Weights of a small transformer language model.
Size: 11 layers, width 96, 3 heads of 32, MLP 384 tanh GELU, vocabulary 2707.
Architecture: no biases in attention or MLP, untied embeddings.
Training: a variant of SOAP for these matrices, 113M tokens, 3446 steps.
Each number is 128 + 24 x the weight over its row's rms, rounded and kept within 0 to 255. Layers, rows and columns count from 0. The size above them is the row's rms in percent of the matrix's.

# layer 2 attention value, 96x96, rms 0.228, rows 0-32, columns 0-95
size [ 99 113 109 125 114 105 118 128 111 119 111 117 103 114 136 118 122 116 112 126 123 118 116 126 132 109 108 107 137 114 112 125  90]
[[136 102 173  82 123 128 138 106 112 116 139 139 146 169 120 128  66 114 106 173 153 154 115 117 152 121 165 130 159 155 107 107 135 143 116 124 134 160 103 141 146 144 152 145 170 115  83 136 138 114 108 155 116 113 166 119 147 122 146 122 140 181  85 152 111 131 109 134 116 176 135 168 121 126 145 135 155  72 104 131 108 127  91 114 152 124 165 123 129 148 105 106 147 107 162 145]
 [171 113  89 127 119 130 125 161 139 110 160 127 124 124 146 132 134  77 119 153 163 112 137 124 125 156  99  84 110 122 139 161 132 144 139 113 117 158 144 134 128 107 149 173 141 158 122 144 162  92 113 121 125  96 128 128 100  65 145 142 136 166 119 147 109 117 174 125 162 140 104  85 106 169  89 111 145 146 128  96  99 159  80 109 147 150 140 107 121 105 136 133 108  81 127 109]
 [123 124 134 140 127 160  96 130 136 160 115 145 113 135 101 112 127 111 140 106 190 112 114 173 109 152 150 175 136  96 168 132  93 147  85 136 125 156 109 159 135  91 101 136 129 140 125 152 105  95 150 152 150 113 131 119 153  90 114 120 131 111  92 134 104  93 154 144 157 116 142  59 117 131 160 107 145  91 135 135 185  93 140 137 132 121 134 161  97 124 156 122 120 135  97 125]
 [ 98  93 118 159 139 125 159 177  99 120 102 123 141 139 166 144 112 123 122 126 111 150 130 159  79 135 127 131  95 141  65 142 112 126 148 141 139 143 143 116  93 154 117 126 119 107 147 100 150 125  59 131 114 173 153 110 121 133 137 108 138 111 116 135 106 125 110 140 149  90 115 133 151 154  82 117 134 100 120 110  97 139 144 115 156 128 162 106 149 134 138 148  93 179  87 175]
 [110 128 134 133 129 114 142 112 152 117 108 121 124 116 137 149 117 151 135 143 105 153 129 212 118 201 126 173 109 116 144 125 126  95  96 152  93 116 134 131 128  72 125 128 119 103 148 137 120 158 134 123 131 136 162 137  92 142 115 147 154 114 152 100  93 115 123 122 138 132 119 109 119 121 116 127 120 132 140 159  89 110 101 140 146 142 158 110 120 139 111  92 104 196 118 199]
 [137 159 113 124 148 155 146 134 103 130 174 138 149 134 128 112 133 139  89  79 140 133 130 119 116 144 142 115  93 136 131 166 101 101 117 139 151 142  98 140  90  98 118 130 164 162 108 138 114 109 155 151 143 108  92 127 146  96 110 113 147 148 154  84 191 121 142 120 141 130 104 170 158 124  99  76 184 146 127 123 148 147 113 157  78 132 120 117 150  99 116  98 122 123 135  92]
 [ 88 126  99 127 141 122 157 177 125 110 125 139 133 135 151 154 133 125 116  99 151 101 143 142 130 118 114 112  94 111 200 135 159  74 140  90 104 136 124 117 103 120 166 119 141 150  88 111  99  72 148 107 133 100 115 157 141  92 146 111 128 162 143 143 128 171 101 100 135 126 126 143 131 128 136 142 129 117 117 148 173 156 115 135 120 138 126 128 172 101 196 146 130 136 122 160]
 [145 130 124 107 112 135  97 133 131 106 131 112 167  85 102 144 103 130 187 103 151 142 139 115 145 187 142 144 120 144 132 111 148 108 116 116  88 134 138 111 157 151 134 121 160 126  95 141 156 149 127 117 188  85 191 164 138 140 118 148 126 141 130 140  94 166 140 124 117 127 138 105 112  81 108 119 118 137 133 116 145 149 113 149 137  84 111 126 123 144 161 146  85 123 147  71]
 [107 116 136 103 133 159 149 136 142 165 119 166 156 116 158 104  95 137 153 144 114 116 131 172 154 117  99  87  90 158  98  94 152 111 108 131 165 149 120 111 144  81 108 120 134 111 166 146 165  96 111 172 105 120 111 135 136 118 157 117 142 160 140 137 157  98 108 151 180 131 107 106 123 149 123 113 112 109 138 142 107 130  95 171 149 106 153  97 181 108 140 148 121 115 149 146]
 [148 103 143 121 108 163  97 114 123 157 146  90 106 135 105 138 119 116 136  72 132 127 131 136 137 143 170 146 147 167 151 127 112 172 108 121 168 143 130 164 127 144  97 119  58 145 123 152 131 132 140 147  95 150 144 152  95 115 113 117 107 124 174 139  83 143 114 175 109 148 108 109 128 114 150 101  99 121 141 101 100 114 139 130 138  95 106 152  88 129 169 118 158 166 122 103]
 [120 129 184 131 118  99 122 139 128 168 125 130 148 154 155 103  97 114  95 134  84 117 156 104 179 119  66 112 151 117 145 110 115 102 111 134 121 134 128 123 147 124 107 115 180 140 121 174 117 145 148 162 131 143 119 120 149 112 118  72 154 143  94 101  94  96 121 143 136  97 148  94  97 139 128 107 107 111 138 122 113 126 105 114 166 113 153 100 155 157  88 161 156 113 136 124]
 [ 88 146 123 186 124  96 157  81 137 112 128 117 131  79 120 123 108 114 114 121 108 118 141 150  98  82 136 111 123 137 106 136  94  90 132 120 129 135 112 136 144 101 126 121 128 159 138 131 133  97 161  61 148 140 128 137  99 135 139 131 135 136 134 107 101 130 159 119 146  87 126 116 140  83 130 151 163 129 150 121 111 147 136 170 139 149 176 127  94 127 206 117 136  99 129 157]
 [130 135 124 126 129 151 105 163 166 147 137 119 140  84 158 141 118 118 129 103 197 121 141 127 134  89 187 120 121 142 155 136 152 149  92 144 107 122 192 120 131 108 123 126  63 144 108 165 111 130 114 145 129  98 158 164 156 148 141 132 119 162 156 124 114 131  82 141 115 117  84  73 115 112 138 119 135 108 113 108 142 150 114 141  89 140 141  82 129 120 127 138 119 136 127 131]
 [115 116 137  96 163 132  85  90 116 129 128  95  81 128 130 123 118 146 110 153 102 127 103 165 112 180 180 108 123 145 139 103 139 160 110 142 140  94  94 170 126 163 135 107 113 153 112 116 124 129 124 162 108 158 198 105 158 145 105  91 126 135 147 121 105 136 156 120 103 155 134 131 100 101 131 112 120 130 109 124 130 134 165 116 150 154 138 150 126 110 103 125 157 133 155  69]
 [175 122 172 111 134 185 111  89 122 100 124 115  81 131 125 131  96  98 132 109 158 107 119 155 159  96 137 121 125  98  81 150 109 112 129 120 158 168 134 109 156  75 121 118 164 145 127  88 170 152 122 113 124 147 135 141 131 143 119 103 122 124 152 170 117 151 104 115 119 158 116  99 102 143 162  91 148  99 117 137 154  98 157 133 125 102 138 100 147  99 121 158 124 155 114 141]
 [154 177  86  92 133 125 121 139 146 144 180 162 156  70 151 127 158 146 140 145 145 145  93 136 107 170 152  62  88 136  99 148 117 138 142 136 117 110 108 134 122 144  91 138 116 123 125 115 147 104 105 130 111 130 118 126 116 121 131 101 117 113 107 132 159 141 146 106 104 106 107 103 130 115 129 115  71 123 160 164 164 143 126 140 192 123 145  89 113 126 150 100 120 134 127 119]
 [165 127 162 137  98 141 165 136 133 160  87 131 115 129 114  81 101 147 149  85 181 141 118 119 139 173 127 179 114 130 144  97 147 104 108  91 159 114 129 135 147 100 140 145 121 137 131 118 140  98 126 111 154  94 118 148 109 115 136 132 132 141 154 104 154 137 135 155 105  54 109 105 120 149 167  89 118 166 148 105 116 129 110 151 148 102 111 110 102 127 135 121 171 148 108 130]
 [ 99 110  93 155 136 126 100  87 120 129 112 138  94 135 126 138  98 157 175 138 112 130 117 171 116  99 141  96 121 151 100 112 106 172 132 161 135 159 135 121 161 141 161 130 143 153 157 127 159  94 159 149 148 138 102  87 119 172 109 132 175 131 167 139 119 134  82 144 124 132  89 128 128 114 113 113 120 142 105 116 165 140 145 126  82  66 118 125 127 155 152 150 104 133 121 106]
 [116 129 101 116 148 139 193 108 168 146 114 144 133 134 131 153  95 134 130 145 127 130  80 167 100 110 147 125 106  94 138 138 101 172  78 108 151 140 107 126 152 140 125 161 104 135 125 139 122 103 132 117 144 127 168 130 148 131 127  98 122  91 120 158 138 130  91 137 132 132 127 135 157 108  89  92  91 114 176 137 151  95  98 123 182 112  92 109 103  97 142 153 157 159 121 148]
 [118  96  90 116 128 177 138  88  75 149 133 124 139 124 132 109 135 143 100 153 136  92 152  59 121 112 121 148 142 117 143  89  96 145 126 144 113 154 136  84 159  94 168 110 100 129 107 132 136 144 145 103 130 163 118 117 142 155 136 153 152 106 142 111 170 142  74 146 153 141 116 150 136 132 140  90 125 150 116 101 106 119  96 115  90 175 135 154 133 103 110 147 136 103 136 123]
 [114 150 158 118 132 140 130 160 110 126 109 156 154 118 135 101 132 119 125 128 124 149 160 138 134 158 100 112  97 119  85 115 131 137 121 144 153  96 161 170 135 135 138 125  66  92 103 127 154 153 172 124 138 151 131 153  80 155 101 140 126 126 118 117 174 126 154 140  95  98 163 173 134 112 134 140 186 110 119 143  82 105 129 126  83 152  96 180 122 148 117 110 109 134 114 115]
 [106 152 135 115 188 135 144  82 113 128 158 113 158 128 163 123 147 135 148 121 123 133 111 149 150 113 103 141 108 155 102  88 144 108 180 100 151  98 139 132 114 106 122 135 112  68 119  99 160 164 114 130 108 112 106 120 149 133 132 105 124 131 158 117 122  89 103  89 143 113 117 123 160 149 116  94 134 123 183 125 142 168 118  78 117 118 151 123 123 185 163 139 129 128 142 100]
 [ 99 169 136 138  95 128 111 132 131 177 147 119  91 145 112 127 148 146  95  91 146 122 121 116 152 109 122 139 129 125 142 108 159 160 102 141 125 109 129  72 115 118 145 178 123 114 116 142 137 104 145 161  74 139 139 123 127 129 137  92 117 172 141 104 169 177  84 110 146 150 114 107 152 109 160 103 115 104 124 143 126 129 144 111 106 151 157 116 173 126 136 120 181 131  99  85]
 [171 160 141 150 122 105 110 120  68 171 129 153 107 120 117 159 100 124 109  96 108 109 107 120 153 137 111 116 123 186 121 173 155 110 166  88 187 120 118 149 138 173 131 121 114 120 124 143 111 130 154 114 153  89  77  87 132 124 128 124  88 114 131 109 118 114  94  90 135 102 154 126 134 139 129 138  96 110 122 137 167 153 160 125 127 117 131 143 111 114 144 124 146 107 164 131]
 [ 93 124  94 119 122 139 115 134 178 142 111 155 114 135 113 104 119 118 138 168 110 148  99 156 130  99 133 131 106 118 142 107  77 109 100 196 149 143 102 144 134 149 117 107 125 149 113 125 128 131 121 139 157 149 172 160 164 110 127 113 140 172 139 134 151 117 112 172  91 120  84 175 153 105 140 124 113 123 121 162 102 102 100 123 188 122 135 146 119  80 128 137 147 101 134 120]
 [128 144 121 156  89 175 123 135 133 131 146 120 127 121 115 141 190 142 130 140 141 118 110 146 158 134 199 132  94 104 123 140  75  95 100 138 150 100 129 124 155 103  98 191 114 125 136 128 103 117 135 122 154 152 181 143 134 108 128 103 142 141 120 101 109 109 155 134 119 108 118 118 137 126 141  96 144  85 143 155 127 117 135  95 150  99  96  81 134 126 174 140 109 149  95 141]
 [128 133 132  94 138  93 135 103 108 125 111  97 142 163 126 126  93 159 101  92 111 135 117 114 150 119 114 108 125 128 182 115 111 159 168 121 158 187  95 123 115 160 154 125  95 150  99 155 129  93 120 127 171 161 147 142 113 144 137 143 173 117 120 105 141 105 157 137 141 125  85 125 101 114 123 102 115 142 144 154 134 172  69 127 140 107 109  90 158 109 120 136 152  91 110 114]
 [102 118 118 134 117 164 153  88 175  97 135 131 102 138 105  86 130 129 116 168 118 138 130 158 140 105  92 102 100 125 101  85 138 115 141 122 165 114 124  86 140 106 138 105 104 168 111 110 152 114 135 139 128 141 116 142 148 130 168 103 129 121 126 118  81 123 171 124 114 157 110  86  65 132 157 132 102 118 113 151  82 135 115 135 133 152 137 131 153  88  94 101 114 137 167 156]
 [134 102 143 126 111 147 171  77 121 134  91  95 126 108 113 123 173 144 150 128 129 153  84  89 179 136 103 152 122 130 105 121 101 113 170 120 144 156 159 113 123 105 150 118 128 111 120 114 147  98 180  73 109 112 153 141 112 133 194 137 130  99 148 115 142 127 150 127 145 117 140 147 106 119  97 120 114 126 131 152 151 160 190 109 154 140 112 129 128 158 140 148  97 141 127 120]
 [125 151 134 117 128 160 137 154 141 149  72  78 128  95 118 143 122 137 134 138 150 135 149 118 165  99 156 141  90  91 163 139 157 179 110 111 128 107 132  83 143 138 145 126 109 110 123  99 122 152 116 142 164 133 131 150 112 128 123 144 112  96  73 163  71 151 111 151 117 156  98 168 132 141 115 102 107 123 123 154 126 130 106 160  97 120 118 150 100 137 110 164 109  84 149 101]
 [ 87 127 125  95 113 123 155 145 149 124 175 145  95 120 141 129 131 184 129 142 138 134 103 162 150  95 124 139 122 145  85 125 120 158 140 157 142 151  71 141 152 122 115 115 128 151 160 109 105 105 144 127 153 129  95 109 123 118 124 143 145 130  92 150 145  90 122 141 139 106 100 154 109 111 143 116 117 126 111 110  66 115 152 134 177  98 146 119 179 136 137 128 152  96 195 120]
 [128 133 144 146 115 128 125  75 128 144 130 151  94 148 144 136 143 110 140 142 140 154  83 131 114  93 130 164 113 111 144 141 135 119 153 112 189 154 133 111 148 133 115 142 110 128 137 116 108 127 143 104  64 126  97 132 122 139 110 123  89 127 166 126 131  91 165 131 127 142 133 127  88 160 141 137  96  84 133  87 114 116 159 158 122 134 126 119 150 147  85 106 147 201 131  73]
 [135 115 139 111  65 122 127 126  89  93 166 165 132 145 134 129 139 130 157 129 140  97 154 141 123 162 160 126 181 121 136 131 106 144  96 171 165 172 116 102 113 145 126 122 161 140 128 143 152 108  94 171 151 121  99 147 130 138 122 112 129 119  86 136 143 128  94 172  83 116 111 123 135 134 145 166 118 145 136 134 106 170  95 117 122 161 139  83 117  84 129 134 110 135  87 122]]